config = dict(
    n_kv_head=14,
    bias='all',
    init_std_o=0.00427,
)
Each number is 128 + 24 x the weight over the matrix's rms, rounded and kept within 0 to 255. Layers, rows and columns count from 0. Numbers have three digits each.

# layer 6 MLP up, 3584x896, rms 0.0591, rows 2893-2999, columns 640-703
129108176136163102086117096104127151100164116136126102142148122104117117138151143136148127091106149095131124122132138141109133095123145117163120101126121108138117123129082131117117167139135127
150135097099132127118128097105149157089134098108132106170126154173100146117112117124078125116096149132141147151150153133107161156178133159149120100088139151160148094127138121113127114124145109
105089142121102120141116149116099160117165132121112128121089139129176103108132119121104086127118156149085059128109159111132092120145132099127151183129108186150140097140083162143142118126130112
154152143136125173133116156103171132110124110115071125105116125126123126156134121132151108133171151136106141103162103115116127109121116122112170174131098125077124141122093134152137145122092125
121119173102160081146096133137130121134164103152116114103143151117136173124116086115113088134106108158069136111120146128128190176111111125103099166131103153119105151138118160162127101104104135
123185134127102127114115142130143128149101126097131136110099113132145101136086162114146080072102164137137147139147095113136120109113134142104143146137139167104089155106144125154137138155092139
134128122132102136105124174083143133107139193097137142131117139105097118138115179138154096122110140132114118109109137143094141144128089155076143171158132095128122165161127145145158118148108127
123133137114143140130162141103151166112084103107079099099054143126126113134125145088111147155174123135104085143136173127096126081111080127121092121117099113124157141122142101126146118138103135
077133147118171154125152133117151118162114099084128155100124159179119171137197159128137115140153123111144168109125121123106120108109113129142153157105101126099112160124120106102178088133115143
119125169115107126158119128158161122156135155151102132127111091135132158156145134145101119102102167163089157147143134100097114123146135131154119117112125126123131129066132155108179112150152073
174129153084124154110169150163144139164140126118108109094101116130141115163089150124117130102141136120108120163140165081140150135135126095139098136145132136130131149135093139141084144082138101
128157116116166128117147156111124142088111122129149143094113187099122165129171105142150141135121138122110126109106131111120147126154113171157128137126139121089136129134136131136155138146138118
088138194104143107137104131169142117148141141142156101157150107129175131072135162103085131091139165128137138121125111124118168107133102161076105160110143197134122145134119082142145135129118133
142106112141132128129122119157165149105097153141116157091175165109109140121130128133113091146118126139136115140137143107070125127117132149111115129099130132117133094115166127102092156124129096
168134138111130166160133127160097140062129131133137134126167140145137114158099144118155117113149116149127111116167115102103080127184178111121096126074139141138148099144095126151068154118161162
114150108143102127091146145177143121106164143179132147139130156106126125088113105137132149126161138137123105140070118128092107153136119096114119157138150121156118133152136102144124102130153151
162143099126120136153104124136129132127151165120124126113156121150103161115126131139108168153164096121096169140108158078146150122141110114119139142094127110088120132144146125099114182150135129
136111139104075124128133106147135100128103161123130119136111131169091159109117117106106140137118121151179100131119117118176129116143092109094121140144128156067089109105077153129080162078126118
118156148115181145111129064140099109133150128101139111111117101173103134136102136093127117137158145128079111136115124143139134157154105131140113137132121118105137101114138119108111104174116107
148144101134080115149111113122127129140107088165118126123083151143125164113099117142141151115192127099112129116139090083138130106170130155114116142160088137083123165126103126152148092104118097
106085094122132134131111140122145116080138183141108139136107170156122131109140096127138159140121131097125161148120129142151140145108153107147150118101119096084138151156078129113106151114121145
165161135094141146143108080114160094113126118108135131104138124130105106086089154131134094104101120127117086130178112135127132113182117133149162088154144147106083158127114095121116128090082097
129149124150135128125126161096152125139157073149118105189147109144119118141117123123097167164135112075128113137173177139140118119145140126139113116136103117136114152125095112131129136125129123
154120209120112169144135128135136112094155160103104115170133123135128098107094107141088104164116132147144102111126131141146189135138175153152092134116121119143096147126125096141153179142155168
142106134107124140139073132134181147132091138078116082152144118140128082173135164150156128116147133115133116119136155168127124189144084161118123091145107055111116106132105091117144102149107114
178139099129143128086142152126099104104137122153117148109106118093149129160095146163114132099160113083132118152178118098112077098099119097095111108113147130112100156119122143102138078105122096
151120149111160156127122118116131101140150142136139150096128142121121089137126125093162177148128120107140137137082112127127157149108134115082113146101140123132134087123149123103111128130105154
157127102154162157128098061139155124118138117106111085126126137080146088131168094122152116147133134121143170114132174088148122142141156133137128120154108135113155115211149118097135082143117121
128128094094123099121121095118124128136149140102093133127115137108109130105109114105140128147129157116108140157107166100156133117127142131121120100133129134119127175151130165130131099153116128
113113135125141123126137112131116172142117111112120165111141105131126094134126164096140122154161134145125106116100136120131120131127138085103131160119127135100138136100155153146156116125122124
140116142088137109103150095084124145086168128141122163077149122176097128142158139113108038124127094152163117129147136185162089103142141158152121078132141100131140143154152156146119143103115128
130160191108116136116128079120166166141176152114137116134099103134195139142123103150124152134176128094077095121145175069162103093164120108104127107152149123128174126139098130152128085157150125
141109132131122116118112095105150109073133152139111163131148155136097146179148086105122097138104139146130127147098085093126045139145123122115157155075107188135144088132096158164112096105115123
128137141104121156123098124136116172091137157097091133119105141103131139127143102119144122110136120152106139136113071135101168116105169131145070158148115132174122101140086106125109140135105141
141121146113127141084107155110127165119145142115168124178090192097122137127128091127105161150084137143169131157099172147098138137129236137115094143084099133126092118097154103143142109127187120
073140109144105134098137119137181144125118195153134082113087103121154118114159171079123096067146117109142077127108114146179156121139113129154105126153120112113129161087150101132135155144111154
191168086150108148162134098162129100153150103094153153113171104109150092169114121154138132167148132080131121127090106121151103128154166141111123088089099147121105141152155111149113095170093135
146105135122091123129171116133081182155161133108126113137158137129117082123147086107136151128116132112102122121136173149146112146153066119132119141173115123129135189146096121175098124115111145
126085139158093137137175091154119146105146160176162127100113099141143138158147106119159136103139100144131158127145132121129122098129129120115140149125171127141094150138140134125138132137103141
101154165149129143125121168143131111189170139119073113105157129140119146121131158136125149137110083189131218176162130088136126114140148091125076079168121119156113136140145133096136148156124120
177159157161171157120169120144100133159169133128151111107132116112132089147142124129125148116118118109152119129116138157153107144119123143106140119108144099144122135099118122164166142126124122
110142138092101165163127164115129108085110132133109115184157123125154138121163216109118105135129157117140155125106119125117125143109129114151147105142110172154140149113092134148145127138151129
092125136116112139113160115117138146148130146146140139120111139124151158116110163121095079171121139136079105155129144136111141125119171118124131151114162174123109063086141126137159149101126164
104173143126090158190108165137148137124141125130116175134136120128126059180117184134166098107120108189183077110132106137088042105126078118165156170127132130074078135165169141130118148154163115
120128143119108105122127142109175154114125123125108138138133159130142134111110134153176082152177077116099150143141121089127072096076157151147121113107154082133113134114111104093166128148123124
148130123118094078179086121118141124114140165098140122150119142152113116148117125135157132140120092166162121152132106141131122120117113131141118100134109118122117207154161108115094126118134121
104108146159121111138153090094135157163115092092138142147145132123142127119110128123109102098089142124131170132143091125114160141127108132133127115072158131117081109109158131082096142132115125
172134150122151133119128107107135126105103136117148106108095123115129098125081139114084129133113136152149157192112108154111113152173121140115111136143151135124136122062131147135105130117144083
108084127109161147179149097144102087106094108159121129128099115125111116152139141141100111160099147103129118134168114176154130110135139139130130145133126131124116113106151152073138126123151164
137139107141116112134149153121151116118159153157135146158120115128136120122150133145160170100152174162121116128151157092129129113170129122108113149131131133162155133148144150149132066102123125
140126146172102115129113130131157137123127145175182140120133121134116133118144151136132123124084157132097103119115095144100162085135109127072168119131147187130123161072112115135183142121157115
083082128160120119103107069119093137156130133153137104146113118158119085110184129135167133135135125110090086088151134153151082086179103193077158158105113112155102150136106137129174139120155103
128136155115127129154145146097113138107129120146102154136108132176123100129085172146159168161153091154169158145153161163125138161115098119159127146154117171146153169140107140128152137177155120
159194125125109151118125129115126129097109115149084133135149103105114114142131134096123142102109107108135136105166191127152123097139099160106117124148120115144151102162140126154122065151117143
163140133133115161148133109127171141152120131116102093130137156128111143107127142133145148140118112133144094084135149131131140131138125129145114101111120147121114115126131146141121104099129129
173135141140107187148149106097124101131114058159069148125151082142106087147097155132069140186129142096112110118123074149141145121174164155099155079106109113118149133144186110147137146107143128
117151138158080131111132116145184115112139140177089152115144101127147145151103145119087097110139122151140114173135151140094124126117154086152134133117055143151082119140115112138129170112117152
104141133093120145143156135146119085111117096115136128168124097140112120099100140099124102179133147139128127140138118134113108105096118168122137135147133117134130145113167154160170142143162129
084088171108117118128122135076125165171132134129098117132102133143137125098167114096121109144077112163140160132158110156081138142128159139129142102146133168106117093124114112122137097091101158
164087068105100120121128140122141140130145119129145110144122111161129149152096119143108107117101143146133175123140105188133109108150122145145157140115128130119134145098115119138172148107100122
132095124137119162148145107121113128178113159103188126123107146112157143120105141161118146112134107118159104130126164131104164113139105135055131137124075134120135077112082151120168168160109095
125132177121123125127141124095114115094130121165118163143124132082119136123107157150130139146131119133115145120112131126129143093116111126108100175082127197099123123109115124098095117101152128
158106124156128177138078112125129156117102091124098118147103090109105166135100152127118119144090139120097111124134127138093119140088175107128174167146121105121130123114138109136116145134089137
127097093144060128110162123137150133119154152143136109165125109114104131177105074129119130098130129141072157157131137114097124152137110156162168121090115146107123129103119116119112141083120133
100134128145147102150141153080132103127113115122144174102155105108115075140172121128113162160125149101145081190142144194113103158135107114146097154140143150123197167109141151144136083165097152
139089151123112124146141166132119132106135134140093055162091165115132121143141135107148132156158090162105139151123117162116088156133081093108172154130094116084114126118121124125113134137124165
135105114148155122126111135112150108119123152160132132129095133107170156127136117127105114137122119124128150103117167148114141097143136132128109119125096085110117122114161089142156132146101130
101149162133134136135132103128138124120152126124098155127142118147184137128120114110118138092125128138104123120133104126136163155139121096115105105176131139155127171146145093144130130143124105
125196127103125093100144150090150149146099142133113114101103132109133113112121145119091084165169118171110139151136156129132085118150134124145124132112133126116113091112134144113127104133097140
102131135130117098129125140149126106150145136162147125127139158140118091087095092153152185132080135137088105162156100138165154144093118127128117113114051114111140129106158133159126112107118136
123148130154148138128154127139102138142115160140085079122103097094146110167097081109148145132153112136137092130108120111154163079128080132121143171158135160132168124183153129144112130115110128
127114085122138108111145094107128163064108167101101114119092100153151110174101140100117169116181116135128108160158114127124138107122100126101148117107166184184111151086143106164109116126116124
104080105134092146090120080162138127204119151090168102132113177132125166092108105140093090182134132113117128142108092160095199154116133160123191145068145097119107121112131121176168124113161143
127122107149127144125142118168134110156129100128159142116138127131121134146119104144142150117112105112130174081141136121130134102152114112125107126127143118159146139133137127149127139153150129
101103120141133128117128116122155137122112128143126129119122114130090168128087148161126114076131119141115121083169147137113099122122155106130141157077084107163141090159155096105089111148116158
101141113138121109083149086129110129161144127118148108148099106079123105161136141150117162120122162090145111148128124119105101092138129120115165129131165156162114131142175138093112125154158172
131106167100121112088153138108130116121113140113158165114115121122134115159174187139136126119107123139121129131130112095169081108143119172104103138103118133115104092109126129105123148125132104
122133162117130120130123120150137110112136124150159132104151151123155140145135069116175171082095122134122133115110167141166109080144119139123146148098145125105154124133105114103119116100102131
131138151130141123110144124154113145129112127163105090122120162122178096179116134131105126126124101105135137113109139096138148132160157120132075113125134155106138135107142137098141131176080131
133155149127121131091127115168147135159148130073139149143147103155159114121133167134142100113119110128132142118150150129099135072095095148152155194123136100117119162123134109113125134139136145
138144181145125141110154131141115144115075110115114119073103171132117125101165122137064055124138119126093146140104109133123133120118106103144137061113114140148133107110132116163099119125143137
150159134125148135113139087114138127156105104134151145108139098107140080104141170099121110091119100171149161160152103143113130167098159106125103143136114098127164167146122158136158118151104152
119150116152168117118134135151139139133119129140142132122107125108142122124128135119149135174112137111146133145096162119102118164118101126169111109164125112077103086118155123144117161114138107
132133129138143108159094125122121116116124141122125128146147106140147113115172115138148113136144109140112176154127110124109122137138122160157119125133103148140128124135132149135101138178126136
169134136117113151114090106165122071119117121087083144073096138111133089147089145144137127141110151078084166130138146155136158100094136087145089093112118084115121119112117119119094150155135115
137087113173169121138139119117133100146103182154183151149114148117084124162099128135140122110088096116132120113072142143089110098136115098149151110131151071095114146141159097150112137091147098
113134135148115081135113130132095152119047127100110126129153181148137122130093124094127168145127126157132156136096158133146164130104153169117150079137126142162096087138091192113132173101113177
122102062119119103149093095110112129136136152092086127095131088121095127172126145155127151150094105120129092109113097122089108133127098121116129152129133131130129128122135092108131143114102148
139153094107105160176142107127143136096156110169114100132117103140125091119126160156152152163119112154130133161134115110141175117105109106161139136120127154146128085112113116157095139186125129
177107111103137158119105098131122126111129130151147115130153118085167090132149145167110087166086128164119130126118147095130110134110141132109131107128132105137126117128115137088133127151138150
104105139161111101123112132089163122105108102097089155121141130148099149184084128122146097133090109111160122148115083147084118149128112147126109147136138134058110123111130078133131122160140119
152107159083137135121119110139151147162119146164103162108092098148173118166076127136151121084166136169120135110095099086141119166136140149112132142127107110110152154133141145131140110130162125
176118097094128102170144080128094133107082147148169108115147151139127113143154142121166122128148119133102177158155144122132154114117144164112142108153123131131145129121122106165163118105115116
132118149130107130110136105149104090127144132104113142132140121130087107108122135120127122141187170124116079135149146138158097119133117152112138135103101149128146145130126174133091125146151123
115142119128143101113107097095165096098068072141117157119100084120123130088102166109111118166074130145130130137151089134136122154112070129151133159115106108098096131137134145155102139141206132
139124182116111162091113106141096133144098118137126119102189152110109130103118118127140109126144133150074127118133136096165079118077133116149127092145049170071087074108122114109090155125097138
073081114130129128122145114153129120084123142132128119161097089119160101145099145130121118142164104140099112132111134103155128160117132122132130158161166139129098128121160117084112157150116127
098115152114131139174098125093126163147119131122098179083117139136124126099124121125153115143125104166120122137133132125112150139141124141135114082133120121115125152160091137118146130137138140
121152131141148144110190088154123079136117136116135141104120080136127116144135101134138127137142165120112153111132128132159105092138154103124135132171095137123145100107122144138155159147194148
170141155108123128105118135114165109119118153121176124143161109102063092158144112100135155144149137127130125106138163162137104091139098141101151139131151146109106156133142151145124133118107110
149120173175136125151150145150114195137151163129122127112122120132157110138116156176174118107150148117103115155099152113148162104152130111125136102144085149143129129154111144108108132101162124
101153155116079169167133139113143130109187128095109174139095206119168139201192162141119104126086122174199103136155078151120108069134111081136158104118105102184085133128104101144105172127058128
139073124195193157130165117140098089100106071200136092132099234156103045174081130136135113086059128073154158119155185052141111133182101140071164097162172172087153135120121134107161126120221184
193183157156122092132142109143154134130140131137120080140159120114190104126126130132158126125145136168110123132076145117131151192088149130086139147124139151137148142152118140123126108129170153
135151093076091134142135134121113156176141117126117160134092133137161149110112106143108125112152149125083155158178127133152109155129134124147121111164105114116120120158103090119115107109137081
154107131174187134106144133152128136133096126127138123150134152120106122105104152158145129098105126100178181150111119120145118094118144168109114168114125116082126150096129147106139099092126140
128085134118168112117109131090085154110140110149134139156101132183122092159157142121137102108149166080162135115104141122133135154125112143144122126118180131113112103155080165107130137118126130
# layer 6 MLP down (transposed), 3584x896, rms 0.0619, rows 2893-2999, columns 640-703
114130142098112149125113144115114085124105120139112127124112110129098160073126127123125138152120149150132164141131104148097124087142137127128131082208150127096079128090117145130129180128134141
135103091160139146120102114151105114124153078148101126151119137115137124164098136137145076130126110116109131143121131111144148141160130117125146155154102118132104146126163145094094159101127093
110109117144128109131121112139126151111111114153178157121096175108127135155131131116132161113127154142127118122130143162104110101098090112112102121143132134129122144114107125139120141164136111
133137118132177135105142119186140143084110137122099091122132155116117151149078139127119158109143127132127145138159123123127141136134149149151161113102109111159090133095161113099102143144106147
093119131158096133084149125099138139134076151132116102135155138110127130129107126073126077117152121141115128133132132129149120145096143122135100128147086107095128127153141111140126148136134113
103111088113139142144163146137148191152110114133164141128134149187123122138107125150133110100091100096158126114143101132102129142109112115122106102168156164139115148103141105136080100112161125
167117142123115131123136147126151152114136110095127137161102139127096096117140142125134126130148111089103124101159157190103104105132181130149119195162160114122147123086151138123095145164145107
137115120098099129106109099126136103090111126072154131138110141087141122123113114159108125140114116131110119137115125131109093094090134145137126100157127126122109113135130138120074118108116119
117090130111088143124096141129112110128113148151072105164119102116097115147072112120128118153154134132127102133130135149105125179143159112049132089134111128100118103151161152147103116131116136
151123133142153152171143117108173099137111124142164084132123175115109093176149107151115131148122118126118128098119117083150140145117150113117140132161103114136109135152121118142143102138151137
158084109150137124105085103106112125129116131100151136116121137143157105098140158174137151155156130122142117146149123085071105165118114145120095144159139129145167136097150119122111131129128084
135119155105152094144129090136148102119117115136121162116105131145161153133125126162132136117115111112124104119092159140160116084112133115107116134119138143136143083122153117138077147124132136
121099168154137119135141133095155101104097141093113157101173146110146106119143122123120089104166108175115133111065128102118141123115131122117113139177122106112089125096117115123137137115133136
138155111108163180154154105148170108152102115111144112124126150119120142134128115120124097136150093137153130137120114138159161152119136107104098141099101124114144098161145163115158124112113148
059124139111103137132150094125114092107134135124119124044104102140158130109120109132150121131089171121124144114164117161157097111157140121141097130205121093130094153148140124108143106114125137
144134190178150136099084127125138110120120103134131113126107126142115129125155144135093124165096120118182133182118135112152120079150132132130127119094123123133139120113126126136111119105117155
114114094141111132147133106109142105114128132123136196115095124104109119128158107075158115123122109116152128140111122120144122097122111162104125106145154133157081145110176150179090117096102136
118108103146121155131139137147105134130137105160152116172150111147126126125146135139146107115107119139115153151139142162162124106140119146103156136153113085128141124143123089125115091113138138
139118122100094151089155104144138128110145125127140075129141142136132128134111099150123112168137140116102147102136100185134146119161155133134130137129123148120091135100130130159138113121157142
152097118128101087166136126103090104101149100110159106134125167137170178098114102131151134139181182178131125125120106124171114157113115089116117097148116169142178111136123174172140101097112108
129131131147113121129160141110111110145099119163145087155114146146185104114121150136090129128169125176127169184116176124111158137098164146104114159150126142112109178156120076142152148164122132
133134117153129116097051111107159184115135154142123142131165124152102158108133167121138146111106179146128135117177091118095131116102144130144117093139131156134109167135113175118133123092077144
089167125150082135115149168146136128105126127155138117134094110147134065129136131127153142146116134094142066132087083077106088111120154126117117101142156107154143115125130096116148108102116109
166114124116128123099090157151129134111134145136109121175125136130125106164125098107142108172144121111123063099087111181161109150136131148086107125143140113154102123135062101130185119119103101
130110126122123155107130107102146112128116125159120102111087122125116169160111135111115110151130130114157191125109109139107098105111140094060120108101139097117135143120176120101145172082082115
151135117115083112145139142101125126084092148142198132139104119121099115111130097121087128161136126131162106147126158124136113138146117132111160132092132153144159122120139133100124146157141108
105096118146119114091151108110073101123102109160104115132152100130119120129177116091170103126153137133136104097119104107131157129087099116122125109117134096127121156155172125088091079144142155
107185135131125125114156118115156162162138099118140096159144164104109159128168117140164098121146148166165155139122101159125106147133121120133109079097142145126158172117131140139126133130094117
129107136147121117113140101126154106116139112135145144123107161113130139112125129165145151115151117140104108103134146119123138154098145121090167118168150133134105142093107144098131129139143130
091125144118118119097126121096150110152084126109166139099143142133098116094123112095105140104130113114160138130124124176130129135109159138118123159144156069098138120127159098143173119138086101
110110135159152136074134107100158118113101101117124100099137170126123098109196125157096096148144114100113121098152091110143158144166139138161110161136122095089140113128143143159148117107109126
141111178125136104132102139133140129110135142103145101110082132157102150111147148140116100149152116110113117086102151158160128140128128120101083128125125189124117099083099132105133142147103132
096105070156111110130141164095146136144122134148102131120153164138120128107161112118124128109079134121155158113083135124083165112139147158164119115137116118121139146109152137154137118097128124
130121135112135152139098168162139135081138118112134151134142123112091116145105151107115138147136073169175120162135120123156143116133112133137121129140103156118101149116121111097147143072155141
132104166128122145131098123137122146149166121149173080093156105144137108100132107171122145167126132119116138113145162113083136159139148095151112160121144149099140129090142105102139119102113122
115151113132110133138146116144136135091105114142119124146138113105183165100109140090119156105137174151102086164106117090169128087147118109149094101123156111114109129116123103132122116137086136
204108100081115126119103089140130134184104107122175156078133106140103161135114150125122115112125130138131145148108121172169108148163123135103145150119143154125112141148159185130129146133112058
134099129169176107129101128094122132128144163104138126129166128116095116146136087152105137093123108132118078141145173120118145133116163104151128090142166154167139133129113153133139106158124101
116120112173138146101163120152110136098122124094165147117113123085142166088144150123143147140085136123112126127081148120098109105107143125147125162136136098117121126142135155137128144162127124
139150142097092141135146113120138141153122097107103049088133129100087082075170146188097138116154129139121122116137120116108066205117170123131086087117113144179135156115067169147113133142145073
142122151130135119140125154112088164118145092129117156085105081167118142073146142131119127087158101143119121091136120104139107119136135109149143112127152103152122139149147098146125112105162136
108123175148094138166150085108111140135148121093113123143147131097118134117084149129077120108129089126093094159134120151149158110139109119138111157118131124098124127119122160135160106160154129
074149138140163134101125123121104115122148132098139110117138137178115126145125089142130148135145130121111109123102117182136134187113166146122138141131113109154161120120148139129102114144127126
167110146116135122103129078147111155140099153125123130136129139131160134131122130128102117120137138112119125128125118135119090133145130127135086126129149164089130138115098157120116096140142111
104145107098136122097097116144126097189137123096111093135123141134103111135143125110167167116123164106159132104104151148161069121114095093187151126137128108139128134139143101096133187120148110
119131107107123134113146110137134107104124139152157106145110105135175150147110162098156111094084100113116124163124124163094108152108137122088142141143083108165123164150134135124104154149176095
116137193125147122107089133135133095124133135142152110163146113118133113101157113106122140102123120154107139143144133135131129137115111136091131132110101094103149146083161103143095115144103088
130166142150116096159147144079135080117120090095099147101135134140134181119159142155153132130101147118128143118119117151152168132147117118128131083102193167128147181090084103116115116135096092
153103137135142097120133199144107088126132105103160116134127144133099143112096136139144139136099142158098149127112127156174109137122123120154119145140119094083069081092120135094172130120157093
129121129117108103096140139120140143109117116131142152085126139099125146170146137133130136134182100103101091109124174133166108131163141130081136116166116148099105102166097138168128142122109126
095189139178163087156085122130151138155110115178143116104152152131113204163114143094121136124129141132145143132089108115075120107141134146048159152125127149141151142084140112119137158126110115
077144171141123101137117125095143123114136135151116150072123096125112143149116103142158143148145112113145089110108148128118129161125133119089112162105156153098140119153125146100127142122125145
111154112110110107122119138126169142134121112117122105105143109127156178153143093107138143120162153112112139096134112116156113110142152094117123163116160119130129137140085146094169118113074159
102176095149115109131118130140137147134146135136140142078129157127132151107109106181126171138158113117126123141134150122087163138139096138122129122150136124129120105197167105137116161103119128
107111154126153142117148128141127117111130138085113132123124134152111144168123119109081131107178162150110113145102135163133169117143118110119142127166135143166125153088114154132106153160110166
154147129122133092123105104126194114139094126116132144111181151092061130123101141091155115076182137112119135132132126124112117176152147141130140141170126119119136125095143108154097124112118113
131186089124084117153118146112102147154163165145088107076112180089086151103131152083181146119145128100138100191142143106147150124136079131127127112183115141156110075134140141091102124139155122
120096106120115123117159139128142119125148073144146127118119075104090134131088123130126132124126124113104083144146119128121133126148145112168127154150119101131151128112155123127113099186101103
152167090157135138132098097128158125150166143112146141140101125129131133126135168091158153098168122097151099136095090120135109126078152167143142122116130140094152111125100146133095134144139138
138074159117035186116150099116115154127141112125133145128103122152144152095120166141139155089140095154112125090113123182138124160140154105139172092139132147132078100104123155157126118132164156
124131107146110110166160098133144107146123182134137139116130141099146130116143148167168130149126154167138146110161098101176101087116170110096120116150139119119121120115054142134109105173155118
119153097167141130139071116133121139124158120121134142109132102109120098119152155123148114096114094109138107194155092111136114133130124117127096124140082101131124121113113109169148184127137153
108121164138189134136130118130138106144130106123136121136081158163166103128158093095147132108125099100143096133171151161159133142152150122115153110141120160139150130124154134118110138073108105
105178151113143134113136145091148126090074141153106111143120132134145153079124119134146118140113155132155083107112126095105112141085111114151137143104075100142125176155141124140122136104113112
097098138131147129102146089118091124146130094181119092138116122092112098122112106124136124141141137151080062085133134084146098172133173106139130133076153146169199140129120135127116113186145149
143130154124151115111126103154076115106156145107151164145146154142131134107161116157114130129133138115130148148133139166135117144124162121094121087116133106139135124104103144100145122117166147
119076093155148138154151130153091174102129142138155129160132140119156111147118128157153105102095127160116158061085108091073134107117112110112164153166102149094159151109133117141133110113143141
179121107124107118156140138138112125127155124117163109131137134119151122137154097128130107154105099115124076104117152109135134163153154127100167116131107105090142137121106147111113181153157085
087146149134125141126136095124156130124100123123125101138121157163075105132129119111153164115139128113131139147109143096098098155135111102085135136148140100132116088113136154173183099139167178
111111095140147146115131157124108112117097171119134143124137097152127159142090114149076116112127148110181093160100134123134122118085141112149117109146171135103095149109125096130077141157116100
123157081148107164115116125128164093103114164078110096097093130127144095154133126101125112139125070116138139142098081126138113155137099141086157116147126171105078122143153143049138160098135116
107132171140118130123112126117059118162091125162116110125104154164126145152117141131091133091126138154137131124115129139124140120144115135135118106093123152120142123146128124133089094116149123
103111126123159134134154097116142143137109131114131078098128135108100170137098117132130139145118143117135133130104116085115116132113160104118130144139189135119113080073102122090156148097099132
141149147113142094144132113130123120139144124137133116135077099151124123173175154119133135087128134154133113141149147103128119093101133120141140141118124131106120137119140097128117128130123114
103122105166122101161123159114136134127126171111095117143121109124046157132144118094094144130133137109099126186140151149131123143164120132094121094102134143111156123193133142098178113135111106
125139134141106145141111113118122135120136093103146101119133168100112128099163130136142114137120112097124112143162132154122091122111114129110157118104113151096099150163160106153134091117086098
127143129145133139104110141118122102120140112078131098154138114099101135122116119114125129121117126120144129123122118120129116140117169124127141137137139130120160131133100111113110104113148131
072116131102146084167115119175108132173159129103140139115138133122087132164090119110123140089136101133105121109143078158162177122154125157121102101165098129137105112133126158082106126113122144
145116148112129128118161159155168139169134131132095112115129106139144123145086121103117098141094115103118085092114147143088099114122131143144122104131121128122141114126105144152068141120140152
097109149156123165112142116155101134110087109111151120100121135116127113100128135106097111082142118104093110117099119150119103140139114172126152083145158167139127153115158137121132129153141118
158084140118140126086130176097134135161164088149113126143146096106145117152122135168151148122117091114091109126116089085129096141117124113138154177155132128110122094150094173126082106072139154
149083100079090132131100105108082167128135116067130110138086103168100141148121146144127124092109140111136122130145087149112069090164118146139125125126138146079116122118094118119101104145121144
146127117142115098090116151129118084115091131142148150126141135158163142122101138128100109125170113127126120141104121133124156126127184102086148167119130148133120126130094141161139120124133111
132128116107119123142123134121127129137088103166097130117147133084108139158137152132158128099158109124147109117097117157190126115151118092177119081104105120120114116129146143128145090118095096
160142116092153101196098146159139117118112120127179149089125101122095122161125133082168039150113136131102170084142143120172097131113122107109083100120102137123104141131125118128096145117142098
116131151144164130127121164129120151124118117144154113097147134109132156090111124174117107139100160157095122120119091127094138118086175128128126148186148142127076153126133117109156102156109103
124125175106118108147073081144150123171121110144120127091139133150132161138103080152141131111123144130157122126106134132106142135158122134137144168138142096108146119124117138129156101141148110
126134106137140113117123131118161134120172122115130068098128142131091183130161166127092120111147075146117122164142160107125130133194098142131154123155098174135143136111076097104130141126146079
141133118163121138140166116150160133145121100100124139127133134127073109096102092130096156149140112119127132131104120158151108107117119107117093130082126124113150113114123071139151101115132117
174140145139169132152156172098138153136135130153145133112089140105118114104159161136145088172138114127126140128111141129134114124096156125110096121167167136166129109128054149102077158129117123
147153115122133128110141128097095082147125162122133141169112137130099113141075131099169118112135127141143122140099166131140116149072127149149143157130102127164153101156129142098144084116149152
103090130128164117088113082102123099166103199136124182136104107140151108114120136085086138181182110185127109123161123103141129133158118093087131164130091134151157093115151112117122136120167088
135122078156118160145154121135128119134134129131133169101124114146068114142159156106162129108150135089142131144122117161136118147086146117098117111111122113180112118104162096124114118112125130
127108101163146133120167117146113092118114153112136155156153089114136133114123110125128125096173076125157183135119153147156119106119097127140132116113145114111097116152133153115151137115079099
086123203181108135118161087138106144144098122154173138086144103141094114112122153101128148117119114174115123125145143128126116163145134126122155126160149124131070120121095111130136146152130114
088124143146118126102105097137126168118126122125144079132094108102143112120143139140147107115152100159125140148120131106121166129128100140180074092121155130167147180120159129159189123131124132
080138120138130086139178133144136141118140130113125164162160124117115123168132101104172132127108120175137111131088082108125109149130125137112161168096143125128103132109107116115136149136114178
088130129115121144141145094121106115146126112131129101145108110135176125128140108130110110171141168132095131105133092150138138148127130127117127113123116099117083104124105129162111163112146123
146103153131095097108081191128142164127135146144123167133121101121122092122126123139106148092132140090147091167176122123146138112116141142161121127145141087149135123104122168142084141127092129
122112138154105134118140122134138085156141127125115124094115106123064097114138116086141127161084134129160083137107162139126132126178143071098141111125143129098098154125138158130143133106131144
088150153080141161131130106099112105110130121093142124084098100094160135121175105115134131149117108089129162126112145126100132147112105123093120126113110145089079108107115138138152115102092113
088126128137131127125076138130069119131133161123119144106154145131155162149131129122142112149091158112122082155156126147138102139146106114107137145141121177142101106129124137140172127117118153
147092104162174120118158125159114129084100083134152140114124204112090172074118098095129127112094100157137178123128121077093113110124130099103114123165160098102142127133157131200080155105164143
081163120134083150083158104157152092152133089106146122126117091120131118104139140112134162123115146118127120149130113134142158149118126125147118144155133106115138122129135084114132148131116144
148168208144136127114118124136127097126138139118136116123094113085108171129132194081096092135188136103113118152086120126134090158106123104119149120135123102143111089124123152099118122126121127
152145160088103161137129144108116157136143129157127127136143118141122127107129139125150089124118123101144111092133151125135123117112106130118144170135166139144105154116141112103115144160134155
142131106124117165137181130124114139148134111112106128139107116147136138135100107147085095123154120164115128112143108113113106147135122124115137114155126108116110109129136118126142118144122099